Part of a small language model's weights.
Size: 9 layers, width 768, MLP 6144 GELU, vocabulary 20898.
Architecture: LayerNorm before each block, rotary positions, tied embeddings, attention and MLP in parallel.
Training: a variant of Muon for these matrices, 1073M tokens, 8187 steps.
Each number is 128 + 32 x the weight over its row's rms, rounded and kept within 0 to 255. Layers, rows and columns count from 0. Numbers have three digits each. The size before them is the row's rms in percent of the matrix's.

# layer 5 MLP down (transposed), 6144x768, rms 0.102, rows 5328-5400, columns 0-95
098:100117075116140130108096122114105169129134160186132171085074115251146125170113115095126100107106105164155104143151163188111115095147121103072225110180168123089172178128147101105145103126101165132080174102119115129102141138135089096121203103197098189137136155132206096135172090133090107125
107:148130091170123063153109096137127098148154158156109102144086097172054111094139106128121131110066094135102129173107098084104100139149118105164139125102056058086069125078097136118103115165123150143100135062133151138112154119074106141116144111140161147116167103103129118161130123064093109180
090:152189176118117127087099125154120097161078091083101049132154123121148137093105158090094149076094114124148135112140108094151158118182075127121131175135101129137167104170072183119091151069121189182136116193140080113159126088187112153142140135152141088121147101122104077146141137121132146111
124:153090120099152090147187138121109148095191178146118092183147107161156089169110204140154109174126125148164138169121199166152170077192098106066121103088150147130150131083145110097114147129107135136135071139090122167180091116129114149103164122129112109118178126111124163143172077082072088109
107:151095174124146171152128130158179086096080118128120086121156109154132122118069153140098108148196149161156125179101109157101113067095147116092132141094144113128090110080099144113085139141133143085143101133120107111130092120121154141176150131140095117162110171108105138149115109153130098103
086:126166084171152103150130105138115161136190101162089149120125162111181184163122156108119158163152153169100044133082101126161144153130059082104089191092155124194172148115074092112144085146068154100088077092130078073143077064132128167094155128123146080080125122167154067152050146156138128129
103:107128167140105115148174109123178114102156183130121182183124131236125114106131108111111091073136161114156107141168155140137150055119106101156131114135129117131025121118104136056102136099128127196169152082214100129177135142147180066117121185126128182187104159191146070126142202104113049071
102:190098136100136084120107119146158145144136149119087099110126100077075146119138109207143119130145148153135122183060111107068137136203102151085124160112116119093106106120123139119096132130152136033103170150147107146122146137176123066125143183135045033146125140021152151135160102116165146186
102:140156163118076126121160107141097085151168091148133144115162133131095177148196124145097131106128129133195156153178113093096143185101134104105126155139146139081143133052140095061091153158107095136107138139152159110070141101123105126137156113132099137101066157143134119157087147097109150069
095:224185149156110142147156171110137143129132161112107136134126146129132196140084112132106104116138059119128117086165142098121104164151180119101134152149092072144158071153125170067114116091168174153110138148141134134128070157116155119141075138120109098152151102180124142122159108134133082075
103:106146100099112174126151139110122174184096151125120091126111124147111141090110118144154085124128120135188142075059129046129155090160071094128110176145121110138161093153118086110118132076104151129172122153132164120147104120088110066116079147148099117099157105192119076114173143164072085138
093:148095097085114139146138153090128167153146190152173127128111104115144107109165130098213122132137138107139092155126179120144168133098159103106118127077104173150156085166119119125153111074093143179133129112100124122175081125110087110151149177092157141129174097128101148135090100180099133216
094:141113114055088138148127096126105115116163090177171185121161089149088107121122140143113147112081114155137117147084153138120111140155155121097143128114155193102098122160088217114160042144042078185080134122122152128121117150132086121094102167130175090126147057160150130082117079119105131148
101:154179155077188149134125148116116112112099144155133115118103098139085126111114141127123181219088146160086161169177125094098108139077109096142128144137077096149100087122102084112142120111140145120154130163123132062081131137137137174129066100147127094155138095161096118107160174125134072151
089:161162162153135172138064094124100086117100097109116114144127128132185108126142117108151110068139123151112154072099133109114157125118083152132137154079088095145128099126188087089101226119137158113128178051102147205081071161120100089126149155105161088151154119140088148120153139199126103166
094:119132153152196082099105130138049151111179108139083110096165161078121141146140106131109140118100115134088119093071170115140110109097114123122065159064065157070173190135117060144125146144121061102050109171124091100105165079181165109089164149156121106074141125114120099148105114122132143113
094:116086125117138146048183138154076109128090098099154104108098165133157124106176166134088111138153139118129075169166109110135057136161158187171112110134149097133186129157072137112049136115149119112095129103092119111133093113195169119148101128136099166135103123148119161183055130131125154122
094:113101150146139097088151163100133130097061164167151122174077161179104124110153122125122105179113191125092100109163129117154135141123075128120148140141143042132149086132149146094116196164164074158150109093123105192133153126120118137176128138177115113113069138134069144167121135162175124078
089:140045071147108157089154155118152174148109056102114165168109147140133153141097088149145159116113155120147141148163134151159144202114158085103091151191145112083226145189169182098210082137181092047107109127176080144138082168153165143156145123122141142105156114145191125117072106131139151171
097:140075125073139094134084156120182154151152158168128075134141115128180123095146112112139167167099139132135108084112147109129109126111103094126206134113118156170134123174147120138149117088158125182112047159118096132205081167133148151121101109093097126127082104143110144113119107143107137131
104:133185187128114098109172199117137212085096165165105121111162061142145156073102114082167084108142122120113116123138155143130157130154163096133113124102120159136177088083142141145118148169146099078141143130138125109159152083193150121149171145124164157175130092144070145110154099146139088135
103:111141116123170092087217077080066197187158135157126185118095095100185118151124101154131161092107165154139083127115081147152091118129083114152108125160164152061140214111189198083116103146111148177121147165081172160138097142079143113155145133091089160137131102059118127134151148176080172163
103:105155102105165072116114112119090172129060141120098141121214105093140077144093112179128160046113149148122136158099072116125057053132084127139086096172155155193107179131160102171081108115135149143134137149113159084162162125113116066136129164119033159098135162080031149097120143095129116074
086:114117081089101107168085122151134074131160103143123119094092086070178139124124161101135139122151149058075154088147104146134156154106091073131138077080131113107109158097162125131159144143168120087154146105103142165181124140115184071105102138103100098135101126145131112153147175135058096096
104:070171181156118151065134161127125132120118135203138147107123142088096158167171148151099120119157115162128129070127135135149172146116217079139131163154191120147167127113142111143078125100122149050124069145151137097118087146098121139103096155143145093117150102198084146087137138171121102119
093:106131138138136107139088098104078114095162095101128131157143135174133112075086080121163138093098095125081150118192107137081065114116154089140126145185122068107141166111149101136104128123095107141094145142112073102142125089133061126147118124128146158120121085086155175166144109120117105126
113:202148151162128144137055104158114139159126165114115103136198137133096166168140151112144086094075157157140151143113140153188116141136148177059125120130076118142104134146177076110086103132118105128094115128125137128049187126158117126067144129123142115093132135094125094133146089166071183068
104:091134136156110136079144098106116111109163087128189084081130116145121143131119118076118138146113096174084090163097156206099144160172165165139177164134135141187157126156102109109079113095137123168122095160130157118109120094082148152144082156110127114142107109101106182202179183201141133140
095:185152138109166070137144085140099122151153113068108168127158086070173111104152191143062106093118118136094142134088131101120106131117137123089094155085143146147137125145119089121121151162118134112086121081136083120072145073125151125089110155115100128150116161135166135155154150110144166216
100:122083102016150145144109130181132135153142125198161105138098151070119139127110150176164071153132128130121111156125202168174080114137116173114138121137097132150186133175193066144137180136105075123108109128101081099086168096191113155148108125145080093150103057149165089093108109174050124146
105:090106128097092135084170089103098143085152127187132104142119191117144135151102076102081136106153169136127110075070113113142083135123131116134196179086174104105149126100121093128104106134136107094124104161084106107120150159174086091144141141149127042129122173080038121109079094118154117077
098:092141177091141104096130132154135088108150203120174115110101170097122098141092137158164119118110111121143081098090122132119196088123137141079119139148139146138165171093122141207072153172104075105108128184105142112036094156098172117151123078145152080104141111071134167190106069148125110103
091:142114090085147089149164077101118120136176113142066155196092139115092149111091095113117112084162181139102116098147067127149114185167082117099122123128132155150076163199146142133124088142136130179164140117143097146120129132078133132141169105160145130124164171077124134180125140124128168093
096:166133162135152128110144167114121121160206122117136155099105177150146128129103097180146080117109144114187120113123107146064144097163152161134133092131122110153088113109162163097092136146118086115120141134065184116109145123090114105099111089125171189100116128129135108116109198136070147041
100:097131131134107152157132158099117184106107161124142143132131131166156112132167098215060110166089179111073143110105161111159107084098092110170136166169155145140104067166191152143185097151130108104071153117160186141105082117132105094102126097197131115078059143137124124094126144142129088086
088:144166136156139142121130149100141144155197113103180175172121175127144106121123151109104134147125160170137098143139087115114119110130114113117091141083067115120127134174101153130124151131110149085133132114074159137141127100065170161112095097077105146128083078150121117176138137133132084161
099:135088116116084020146143075067167100110077168110093078151101123066131138134135117145147137151089128114084135077134117102136124183075157096106129132141193098147103105059133145091182174117116176073122111125132110123084186103195091191114150152141157118101114153132157210148127114128100176130
132:169110087084051164185127147108153117102079148114164131165156152125021178124076134105173060127113171132098115120160123094106091166108117129148105160114151134111138136116073174107120113089141189163140159096137082137115112151143121177130130127137119137150140090116223133124097135153150144105
112:130111122138142089140129155113136159123092093121130172066171120144155098138072160180137133116167135107146161094068171141163105135108087131157129114123122152149183172121122148151155123104127105079187157162086078127084110137165183090094095113105131120100149142094130182121108122133118117165
100:037161170076049145121169124124093176159122055074127122124105127113139138079138119081126102112126117082084137122187141146058150118161084129099251104132105136107111152116070097115092175130136118068093126201122099141173090194093125180109111126163138124100135143128097110121104089139083090165
102:154112136136185107130204179071127123101144179134127101147127070141103119140082127101063114114119116114156135124133148147071195143173095139119097141189124156154110132144189104151075165083159094148133159146179130184137092125120105104141081111145160044182108143130115194122110055125157103141
096:129157134102122105058116076112093131130100119104155152141099154093107121068138133172176155115204134099151113171149138119091118149183112099174090119196108128072144108165111125208133093142129130131178178079141178126132092131174094104118077121144102148051121103146156061123076147106045193220
098:137141095205130113094058083179118198175160108086157110165074107214149151167101120167127121151145128092138115097141123102213122078093095120176074135103132151145133044164125122113061094113096155091118120125124127113043136115113095099150143126112148128154176192092106098140092076111145118138
091:099147125124094135117111140108159123122145173128098092131112108082182161072099101105123163078127116106128131136099097077078154109173131145115149134161071101110135157110085168073091047123093078122108079124129127145070049128110133084131166160157058074127149087112119111143160060127120131182
101:118084114142098147118106124165141113087166061108122170109141158119147112069095114114100107133113106049088112131138126167154104139148045144120101119083120153061128134116096159108143130123087109088107128092102161073124087139206076167079119154115143132122141172155110103142193091111123150085
101:098133093149105119134184137117135100104084094132097139124150092114122107163093079148177089123156117100132174122137136083128110107134125087101122183093158149094130154124133107120140139108129234097177130146154095078156111103082179090129128087090114117162128138155166086121131142113151123090
095:144148067096123157144210138101188092170152066194114150154084120113121157094110132140084105166138161202171137128149100132147071104128142063108097154144138147120133157130153067071139099102103102146168140090062132141102095142133128117077137092131109142207124132139128171179084086106176102137
093:083139123115121116174148078092212121127099117113139145134093094127076151142115108089165159097106119177108111140108137154132167141122222144102104135186112143121199108125125076096119186171143106117096118119103107130126161108097046121187154145162101147180152070166134092100179090132110136109
097:130131067144170146151130075078136094147178171102141111179117118138128165132162118122117179158175112070101100118106170132108145120107142146188139149103139161066094178082166139146127131149134105136167023172153120099167190086184153134142143141151160129147127120140120136068097160128078081082
093:206086142183123150169145091159098168162126153115153084118120094125123121144099123116103114124136095166178086076142115105124123077092122117100069053091059060093052176117124096128091135148130130123058138081116153196122107155182107185148133155127120138155125131151198067117134088134120128125
094:145090083092143169131118153154144100131109155164146137112112143107119112120125128133136133046085171139127171136126192121157151157095117130144124081161154090076116144191140158119133099145152099144076121089190111102129104115093159119180093127144106107112121139132086111126156104100095142115
091:122144162127175157092113135139123115095176137129152111173152179173083164105143130152139178113105128118157056171147128144135128135119147078090203210133106145101150123076101153125122149141140073090123164107088144031109147131139107130103134141136155115128134078133153190176116101136116159149
099:090160129109158130107170099157125123102158155182128154133177147127143140096118124128161119135115124151126167084116167091192098170138152082105164102126089126135156099106116118105100086070163086093113117138081175186128071123134113148169096184109085147155118124133159115084118146171135100116
089:101201103107160091141178140113197096107199046131156116187114101124160134102123167144072168144110123090137138135134152175173164143150054160129194101076135162149145142095169111105138136101121087152076076118135170133092114132081116136117167151095109070116184112172094176150130134184119148186
099:117126096129149151114120110121147095093137185077178161171118088051103125152117138151136125128098147168137152114127166151106096115066184105211136095136203124104138136111098151052140103159133146088133102140098120154162139104104140143121127084220120116135124075131114121180077151140125131128
102:184181200162119117117117119196109106140063152114132098129111073066113141155185153123111129079089123097111114165118182127073148113142194121090190112081122206130109114143154060134156137110065150142088097102111132169190169091129103087120146154104115116111142140115114144115162199102151143141
097:180050162106164165176113071133134142080161071128102141108119143083133148145168084163170075130104136151147195183130102096117176062178093154068128100135171167157075120099127138145142141148044114169165117061083129120100182080116117107096135158105098120101175092090100166126124124136133172114
098:125175165173128150174119099158166166176129155153114097125148075143102098169110135135146150169119054174059118131117149136090094112152133143085146106101096165091074123127084054125151103180173107135085089106160106174101122145103153069155106165138138149128157113129142108093126119141139167121
106:150163122122126122082141146080201172133093105135127155075138138137132094152125160189102105118140101093130132074136129147044085106133167156106098134086111160141104140135076136078120140054140143152235143147147111122136138129174116254112117102116172176143125193101114130156121141091095119181
098:101145120131088086129185104136128088126155093133181128143148110134115132190089118157127107094123087124131214155137173169160095067112166148131135113199156129168147085133098141125112146118109104093101143133063109089169083103120129114127151115121191144125132148153132073102141127114122126114
112:146153103127105105116146064128150172149117097104205153106134142098175131121144137111095166120183055115112156126151122141091135093145156107120104103160111126141153125112106183151117163131109119124134109129165112105160129116164156119141100110148161138132138075098086141124117093115181105197
110:171141166059125128133135088189168151115228127157177150142095117113192173135153097147187154154139177118097201153119119105138138128111156173135142108103190133112126092104124105142195121134190138171183089112137145081116138114121135150155102062110129125162131139077110164141093117168139097143
106:200111150132114126090114137096100139151119098093154132104154095124136150151072142167127145136148093089111164105130133135101163091117119106084130123129158199134104110148126060111061113100098180164125087108169197123168089071106152123081112148091139102156138128162110020098153134155096093168
095:097125153169107134110119136159130104166110144111093093094181161125116138111076129156151164146165131109135139142132135138129204111095074169136123114123120157150078150108181141137116111078092071133115190116148080130109109145110142059098160100105122130117158126147111099084154097134084049085
097:143169127116132103134178121106103122061089133078130093039094146119120179157133118140110160094137096158111151150124112143097049093130104112188143104133133135137095156081152099072102133157137170091160126089163109158143139134155180158146149115119179112129078128135151060159165140132098176131
083:099174176168149146149082083144140132148084115126139172126098124104109156116166050108063078119104150104117122174124172195131144127109148061116176118135103216096143182172131153122151117118125095127079112132158137161082099155113114125091107118124161053095134114136152140131128129129150151098
101:105116173154110102098131160135114123138131105143060174086090114075141072118095140107143182134158115131126153159157131175131104083126136140119092152118159122125129168173183107111088151110103144140152149167133161169127085204120124106115140086118136133161118132156146141161232075126145098124
092:159108055122109131159151136173137092098105190129140141137113164109199149077139152189097170107083100120139164153141095149143152123193091108114144105062173090091063048089135093077111111155134101108124163126112114117155093071151116137139124101132114106070202133098114119107080211132162119102
096:149163163117085130183119197155148093138119101152172110124107175081119144165155098099133110125106118070113101134190120112142168112152140105190184164153076099118094095065143139169147141110205174106183127086160052112117154128128070139133121137138157238144082141141134112083128124158112107166
105:090114100126098157089147149090129099079087157073116105119082195086130158095153102099120141076112074158096114096117148092115124104152204134158089130149171156117138155122175109174116118124162158145136136098120089127095116149113115120114107122129080148126134142093143141141095106112154070134
090:089098116136179099138129115117174111192185182166105117142124108182165124110146153178124110110165137097131071118086132117164124152135162075111129136154150154078139167170196125084132096127082136103146098162178141108143173086110140147146168131085169127116135112089110126138172135091118099165
122:155109162088139087067152098123125137174121174188130162129119122079125127101111178086093169098102162161121120110150127173133113160138129096108138158084115125084193122141114126195118127129158119129051145125080187102125096093156068084147092097129146129107122080072086170072118153131066078158
101:126182130115177131135096096090163160172136119059072153155100061076086118063136112162123106072141111153157123129124101110184101082188088145113158079167140070168117089163143120120166067099144149133044133031125151118153098149141141066084159126112084152119094139138107123163137157178108094138
# layer 5 MLP up, 6144x768, rms 0.108, rows 5329-5400, columns 0-95
104:148036093121102120178094193113123078199135145131134149145155161160132114101145136104128063130121170140194197137115071068116118134118161155094046091127036090172143082064097147157105127103132081161187177164088159164113161114139169106096121138140150105174158109134093068130162170103106130164
095:090106203139084150161101170108171113060135104108117147105131139075111113114115107081244112147131129136148089042114080105187153123149115094145065078151173105105138157137103102134104128125094142144115144178086146118182115168146118149203132123093156108102133162131155126122136141167073153102
106:150081154142098064162164140097141161119161173140095143156132158073204099141131145158126119161150126137073147120061170144125129125197099144163093149133088142054203091148141111153157086164123161137109192049156191176167066111123142087105139150126059095108165103099122121156090144092122157103
100:113086131134140114184122116145163158108097189136075128108144116106144142131076168145073090185082084113167129103080128128115118137156113138122105118026097083122107142173111145125130090170093122083121179131141088135113159101153147156119118110128164166081161147118149119073133076119133129143
086:155121158189099137135136138156165145187155130081152106132093066090094158085132160133152140097133174145163097065132153128113152115108088172143138157088154098090125119135193150113164147146161104140101162111145148147096141145143185147101143088124148070095086084101163137100139163116141135155
101:150077087147165188051139145132138158091153111127228130124098077144149119128121125088151212167061103101122091143117147105113122106195129112188121139138111117125090166111130146186097106131095123157109165141092122127167116110156159161114141137187145105174146073125129150077119144149165071150
102:157169106135134066157101152192105184153125171072048074107046118129196159025113103121148095128148162189168110151100151113131130136153164111120135128157195102161116147182152127099098115123132139121087124162146126097125174123134108145144161109120154062130108115131102124110096146206157100127
107:127066078161139060124137110097081092112118102126144153209163149049160124167133095151082112138116143136101081148174132078133161129071131104127073164137129126117180109144143107071082161109170112120161109041176128127142152156147106063099177161160039137115176118132178178142114203153140199101
099:124099133166175108125140088159133136159094106204143158128141105117125120097164088129143128156093114096102090102149116100109130056168122150173160129133149106099099112096101154151128165170143157106152158154169137133153125108128120142135109113134148086087163125142067110113151148139140116102
099:103147094103142154114101074175096148113076106184132144157147111159112073055057126161116166141161164133026124141147125074130130174131107177093127096212115168103156144080146159041158159130117163096111222213092091169132125120136108158091118171108127140127130114127187146153179075115141123133
091:126155126128083133118129113081156206090152139173112175131057118152154085149151110173146161141139108139094138132113108092111135121143108101191097128176138133156140125189139090111132061117067113089091159124133150173119076175148179100072042150119141093088154123121139132113194168116162127103
097:150071073090141139147061136099128101120092113123037171101172131131143107156153147118093142111154122154180065105170120147127112153199136142129139117169060188117125147140142153131095156160162146129165099108131109176142058148152122131148122130119089103127112103099124102172180145115145174151
107:135115164150085112130126103149106147152123109143102114121119180133100072142130134123115134188098144155151106151111138095180135149128156167124142107130110116123135158126116118102095078119164134138124124083161082165147141124133145141068131089153109167143083067116081100182161165140069124134
098:119137138134166178134097099102094098127177117141133143156121102093153114130140145089141180167174139100128118171125111150098125216151158119159088106112202106115149119077136175104140150165062108156153083169162140154166148096141128136114115165198084176103174122168159182113164136120112134111
104:100113125063117161134092135182128070129155103183069159096109163047174145159151103117127084153129104107156162109113097102078137133133123115127143088160141146129130198128129137093118174145068134136170143157148147161151088140092116108174121112121150121146108101062142122140241206156142123132
096:150108061144165093044155092158065130106171165102134136123077157133165152099124097163122178088201150096129108159196167096145141099162098133096159088120123110106120145166077108134123075138185186159113135117146139136104075159140133101114132129161141135173119121137116115113147173109158072102
095:175121135149160150150113094182154123175179107118103102121132068140171113152126143141161150129099144085124111115087123105137107084094073115118116153137156127166111177139080144099100140112077124090100107160118093102083080061107189092074095182150117116062160102107129117103191182111117161167
093:147153127081153137168103055133129101186058083105109168123125101121128181190155128178127069094135122097126111111125098178070114131104107072113098134151130143121135099169108105151130145111155109148059083134076090104082134178105184136122157143090166109158110114170143098166142190131176166117
099:126118127102096112129152074119131103136111124135073116174142027044139129156120085075152128078195071095148143170142091154083079088102142104083132098122133150116095147172161110117111125169098112088200144169109184092086162108122081101091181153126093043136209136169149112143083125078073107164
100:135140170087173096126164142122086100110153110169123139097145174083058153127134123109142162101072186133146068148142157144147073145085129156156144141090121128077119206136086117111126150065109140124111143124180121142116109148110140116175106083110069154095095137123115122092191092133162077113
095:122139149088126112181140165088119076115128230156141168094141121169195104161150101159109122140073151132153146133182122109162137135186085124104084178151109089147074154202137161130180114089110133176155120143150109151156165155100106134118124128140084146078152143124124146158185124093151136138
112:109149086160107155142118153124157150152135132109130120102148147099119106088067088123125144109085195173071129154087133088111134134063079093097085141111157123123144188102109133101102145062107121130100174208157057072126110138157155088094107194057142122099102155133110145142132149147154111161
098:171112140109140150048093147160138148104196157144151118118128156154136142115130109107175178121154114095151111101071168144123107194156205106074095098132128098088131169084171117122132126112119088139134106120180131179156112126093118172073124161135123096102163127145137084101152054131164114081
103:177199074090056161103111099069124081073096172182155072098153121115135155167140140112129148119150174121078113119069143081146141119088135155145048058160153087096158110130127092140120156109114144074116122176128131075091158118154127174151109169123107138160133153143128124136106154097095118122
095:116086137129171153125149199179135093160062179163153181147068145043146151121136107161187174175102151161184171122164094134114111100119195105159094158118085166132157150142149125156102163155144138161117135127131101123200115158093112083111138169084149097150152147098177076130131200110061144093
107:123166180150198105139132117148138121136140159099097103108143153083150064116166114073176113058093123203135140172139176095159145127140131109117156138136158059087053155153170164127149110133100124212142146104127103117107170164070152112112131187096147135143160102135124143168112133125087132150
103:107151099087106068153139111155126135092168092108171119156158148119144085091073122164149105134092052110156102151118172159127142118102137166075142165103125135120111120097122102159134095080154144118091086118104214213157162127137123143141126091077069104145185089127165180108140140138108128146
095:130125091082158075149115138184129107117123180125182113143099118108099127116065112090119125134065086164095070131122163090134156059121090131113140122205131129160109169160096074122145157093092148114161137161158174131174120175116127132143161130144122096125140154115145185098104139163095137101
106:192130123093144087177101101095145198133064150132157147155093063085180081098174155110186149160172157126115138105159123106090109132154158090104107111160160176151112086216168122167104147082105083105080142086157140118118145117165079203143110113114155129137170152133101139097106094188112066127
104:074118100050116133093107111138114087119107105127161105035130131135128135120112087191169112147153094071100111163074047130138116103159149132126130158132085113120129104127163142094065159107128057166116053156174104139159099114154091143090172116133148151100122160148117200150128142128103115067
098:210141192145147162148147114125122132125150147130133193133185145141137117104147118112153101135157138168144109127138097087191111125122126160144101178151163134092154133139085169136126153083141199168144151157082127074137135100141091139128119146147139238126165139161189117146115159127188077168
090:054119078173114158111188174150139126106185148113119099255165115081220144154187117100124145140140099137152163166113117118172175115105124117193180117159122127090113075112135156166100123080141156096095097093101119132110129142139148068139153139071151113170103073138114093125106160107132101099
104:105127116104120104156111130137115180159077130115141083160126115163121138106195085177082110065141135157105149138103126069119129131113110141113133045157154107085113112072196179079065116190120130083099092140152108109104167093102134170128074195102187165112120148126100133125115102079089117127
101:058132115150116134138114095140135093110123083081173178118159054103122132117133091219151096171166122099163177097119128122154129127147173131111101165140098117138113105168105160098156119112165140114144130110061161130167125081138047109134143166130159189150102047127146094093148096121089113076
094:104040122146119155136135055114177156112073195116124089116129113124085142120210171153067105114088159105103122190139131153070095124123153136182082076195173109102179126115063091104093154158167132095088112158122152144147102164156148147087111126098104166148136119141108126157110105141176125134
101:165110149101098102168144145097083162146164138181145130160130086135119190164165160048107123110130154085134102099102130147114154136077111173114071165084113132084108137108073080127136119115093108113157135088129102093205175070091138097135133109076095118128088134124111157119045138105086161152
117:175096131143135152076126140109102149124079133140153080114165106122057068121105127071162085140124137172098134149130134103082130128136124146130064134099124117142161138225148141136172075154147107146065105140125109141127124088148170129166106080153125101150121089161155189109141055113179169147
124:146130140137144134117121120100122168166124132087109097129142092119151038134139084085164157205091110135100118152142155099118118144138167164091117124137115157130128130103118122071182158119118201159174000145132141075112159104121227191100120112081094084126150121123134196136098128100124157159
103:130111139122062113115075111161092073124140148149138122203134111047127116129133141153090103154098134113133183068185106070098104114124116164115106099141124149166070154062107136085115153067117079118136119104070122138125101103155108139072119082123173202105129136176069050103130162129182117091
104:144132145109127171128116121095133059144194182143130152075142145132112114167120193162141135107143158135135173052111166167174053161148131148116131081069095143074128200098118106148130112126131125107038133139085158135111069179097105163123130072139083123127099095110142115158107178130126149118
097:131115144124121172176080097113129087074121103170090112130098122075114152147139075103105105121099118116107096116153070100172140136119173125086173135144142164096127140152178142108162128107065158090103128122155154114140168145107156161118153155176120161081154111083166170123072121103147087135
096:164149163089119174117211134133156051086082107113202203144128112145167125168109124104078158116136086054148172107069153143068083179153136130119122155144136107094103132157147113170077131180165145137098136145175152107133127153187131145128135127086115146157138080143132142134238151116090131077
093:156108130119197147060192088115092099157154156096138130125113110099167138131158169074155101167144107118095120143119165152185153121105125110141161121114109129130142119172119146117091182132133136139165169105153146151155107131183096105127089133110196154113135079101109105114171188129098116140
097:143142112161127154170076144146157087126192167172091133148201176131102113109073106120139103129113129128067118092124135120229093105148117115099147165166150142109096145153176105107158105058105105067073139141138178156178132130099086147127142118180141042151094127107101151121155133110170193121
099:154119140122085142146123126125194139136110168129101157106142120084133155192108119114165128165169148113110114130164136082138091128181185148080160158139132107173149175173127110105201107148107170129105081153124142117124079070142162133142143142118092090080188136132144135121128175091116128108
103:121055086104100113165160136119107126108223070165126111132117133123151133124152145172149095090112172167061132105141104117080115123098147112097158161108161164123127177168104096142150112081117121176126129114099110144144090196184090181143145121112112083077153081180118125125130164079101111138
094:113119184078111165144133202131177115124121103149132078183107126120158095103184128102206178149154126089130124137153098187116115146143087122135176185148090177107127105167169157104107117106135164123124099110128163133135173103164166120059099101123122133135142032105134157197166126168105174134
099:092117119185078154160128134174138152121136101112129159166088104114105181122097073112073095115103174119144136061169126061122078137112075145094066060168155091167117133130189150094133095118146128133124128150120155097094110120132113117128138133141185090093165105106090114065107105119149158118
092:139155088131132018087092105145114073125136165117071097169072119152146072139141067133174076169104197142128184078115144101130117159178142123114090122119132157169089080070091076116074155175132160076161140151120148158092169132138156139102119126155104176131098131100118183179163118123115149097
097:126138125143139110189196111097159137153134159160139132089165160191129117113133111150132122146119078095127100161076129123154081125109198144119099101118094096151087208108105122098093116096128087123132108165121154153137126076112139074117161107129148086168089134154115155149084188124161116088
093:103111131144116118125181133165123116100099099129045143091186164133086139159068104103149151153142111108082052160092153064140171149091151109084172137172136128085062146127127155136129111096103167146061124115166056174119187086118138141149124094112092096145149148142088136142130167115119138119
099:134186196129200153180115156079097143126108145130123067126057131151128103187161163134124073141116196126156162095167093180109111116148121154162114162113156146122126159214079143096116105172143112132052157107104126121148161095086048108146130135115132075158096081144103080108095103149075106127
096:103123050103141148082153147094122161184197146080105121120124104137171106115111122115135156138136125126128128088080115128193146114094138137130137165127116091153131146158086092126169072152153134179098124109099162156120073083110105184168071107082166088157173056031091135148071115140157114101
104:133111106177178132145148177131107102142123070141112122162099147050120109126126035104126126082135103103111194094089083162080169114177107123131088128129156117118136122187110108142121159120122115149124142145050139096174172133150176110119145165095183118156108151127120137051125140113124172104
097:181151171054155080103150209106123150152148108083101104092132109092116107143141111106145085097163075150183118113098110116104160148086084137130151114134071133129141136141145096053118148110106120133128107060190125123126103087097098130145071118148131083101103115100137121090111148107132142121
096:157147140089140128109119121110133214127147148096098057162138155171123136104118116144087154132155117108143091102148117175090121149103114095089048082198163112143161110178118174138117125090146151145115099122111161169102154108146119158083182169109185078145155113117113126151165135206150141104
096:102156171169170170095139158151128093112107179107092076122125117124109144116112110136155130154116191139170124137163069132136152205179092150112144109172117128100164113132123152102120098078155142123130193151168154141198145115125131107108125112131112134141127113133168149113127147123108133104
103:162127061166193130147135123177133133067048152156134186095117121115147117142136066147178097122097154142147159120107152120116088092106152181150083147108159134103070140145127134114092110117107117147123148113160169110108161108093146177148150194154129149133158123164146119121136155102091170140
098:112145153147129133182154134115141113150109155157176097110180105073108134168067112144160117167080101139138162172157175150126114101078119088076120089148131149147120132135112121131077198129134071095151128157079116118158169152144093160165142152078179049114146127153113069131100131130108180123
112:146145161095139104133064144161080051134065144153111098148108091157145078101107128121139124138042191140203117135105167158115126106133160121166121125138177109121102161075115153102146132099115105117110132148109135117173134136233115150080113118142088187106171151132080164172158128134113187138
108:120141101094164027081121120174104128117127113126074108138153079119119092159088173113155159130149055110113119179081165109122168139126093104209116177118105136107119111138089150153150189126128103115117136098158137086183139138186141091128118189133188223117145154154093129186131106116137156133
107:127126127133162179125176081163166160155155113072122149179115105134137156105169190167130097159172149165145097104139085111135133143136165147107128118122115084095201154119123085130119157146102122103112167141112196135173092114128142111160132111120112085097191143137064158165191117143140165097
097:163137092162119141104117113149170152104141154133128162142079067101148159178130091141149163119138116168098070117114132105132142174165135116149112105125089140161121098183138157084130159171125059182105164123101103114138165091102135146105083091096113101166078077093146152092138189050090179115
096:114087130106123123145121081091188157136200114102129132164138130162107096082064145180118129112101127139057140097111108087149116143128086168154109137125154163128076162159106100116209082116134104098130160124143100122100111145148110163147126111127161202087114117105152135046183172103137133158
088:132116144119144098124195129118105115156150137126073139116096104133127137127154137189152123099132135132118128115134114113149096152136130148148156114164197081124118117106106071160119160154108129114171109136089101129074130163137075177129195089168127138133101133103131115081117121110200157092
099:211163175110144104076192136141162166142102150107141138157132118101087176173083132139130135205174085186129079184109141091078152176108151110170179160100190109083104142114140088146123093116118071118120076108081100088134125157090112152125173108116065147161111184155156155182119188096142130166
092:113114134145133133094112129141110115136147109114109041107143084147065127162139106101179105128146074151139086123181145102112122160097145148136184140162147097118159096170106107164109150102161193074139107136136174166148145122098111135183137170095137124155168128096071177126110084144124140171
098:134093139078078076168151143155172060126158139129179090139136152100173110091135124162153179139180111111128149166202132089100076102109068098097170118094112125115124100119096116111125121114095153178150133184098090095139171160095083136198114149180117183137152131114100130135128118107154110156
111:082103077089138159119122151155163111153117142147156148183100155165151105109097088120106150123138127159044096078137131136132141101111127159164097183136136167123110186094186108067119106140168167149119090107184148135115141117112134116089185153107091133149146173126145152152087104113145098102
092:105114128189068124094144129179180156202183130213150118131124113068133092029115086143117150159130192160125141131084115106101136118118137097146171136141093176059161114145156128107054112128145134087213147096149147136114147097124118138122136166115091110076124135081107177109153184082172119060
111:176090136172148134158070183077115104126120144035126114138153107119121097154217146150087091093067105118203164126143069108130157155166151123097072119121154106161171142132156144114091147125095203058156090115044096098141149128094172146122080144086119127110125122159098151100129132122104104149
109:144149133088097064137105129117137120135123100170135118094118099140118125059144097075071116133125128167110115171108129077143114184149091158145129086131130145092119081071138139150135114149087090082087157128126094118120153108071162082126133151103112114111106114166140120118108146131168188112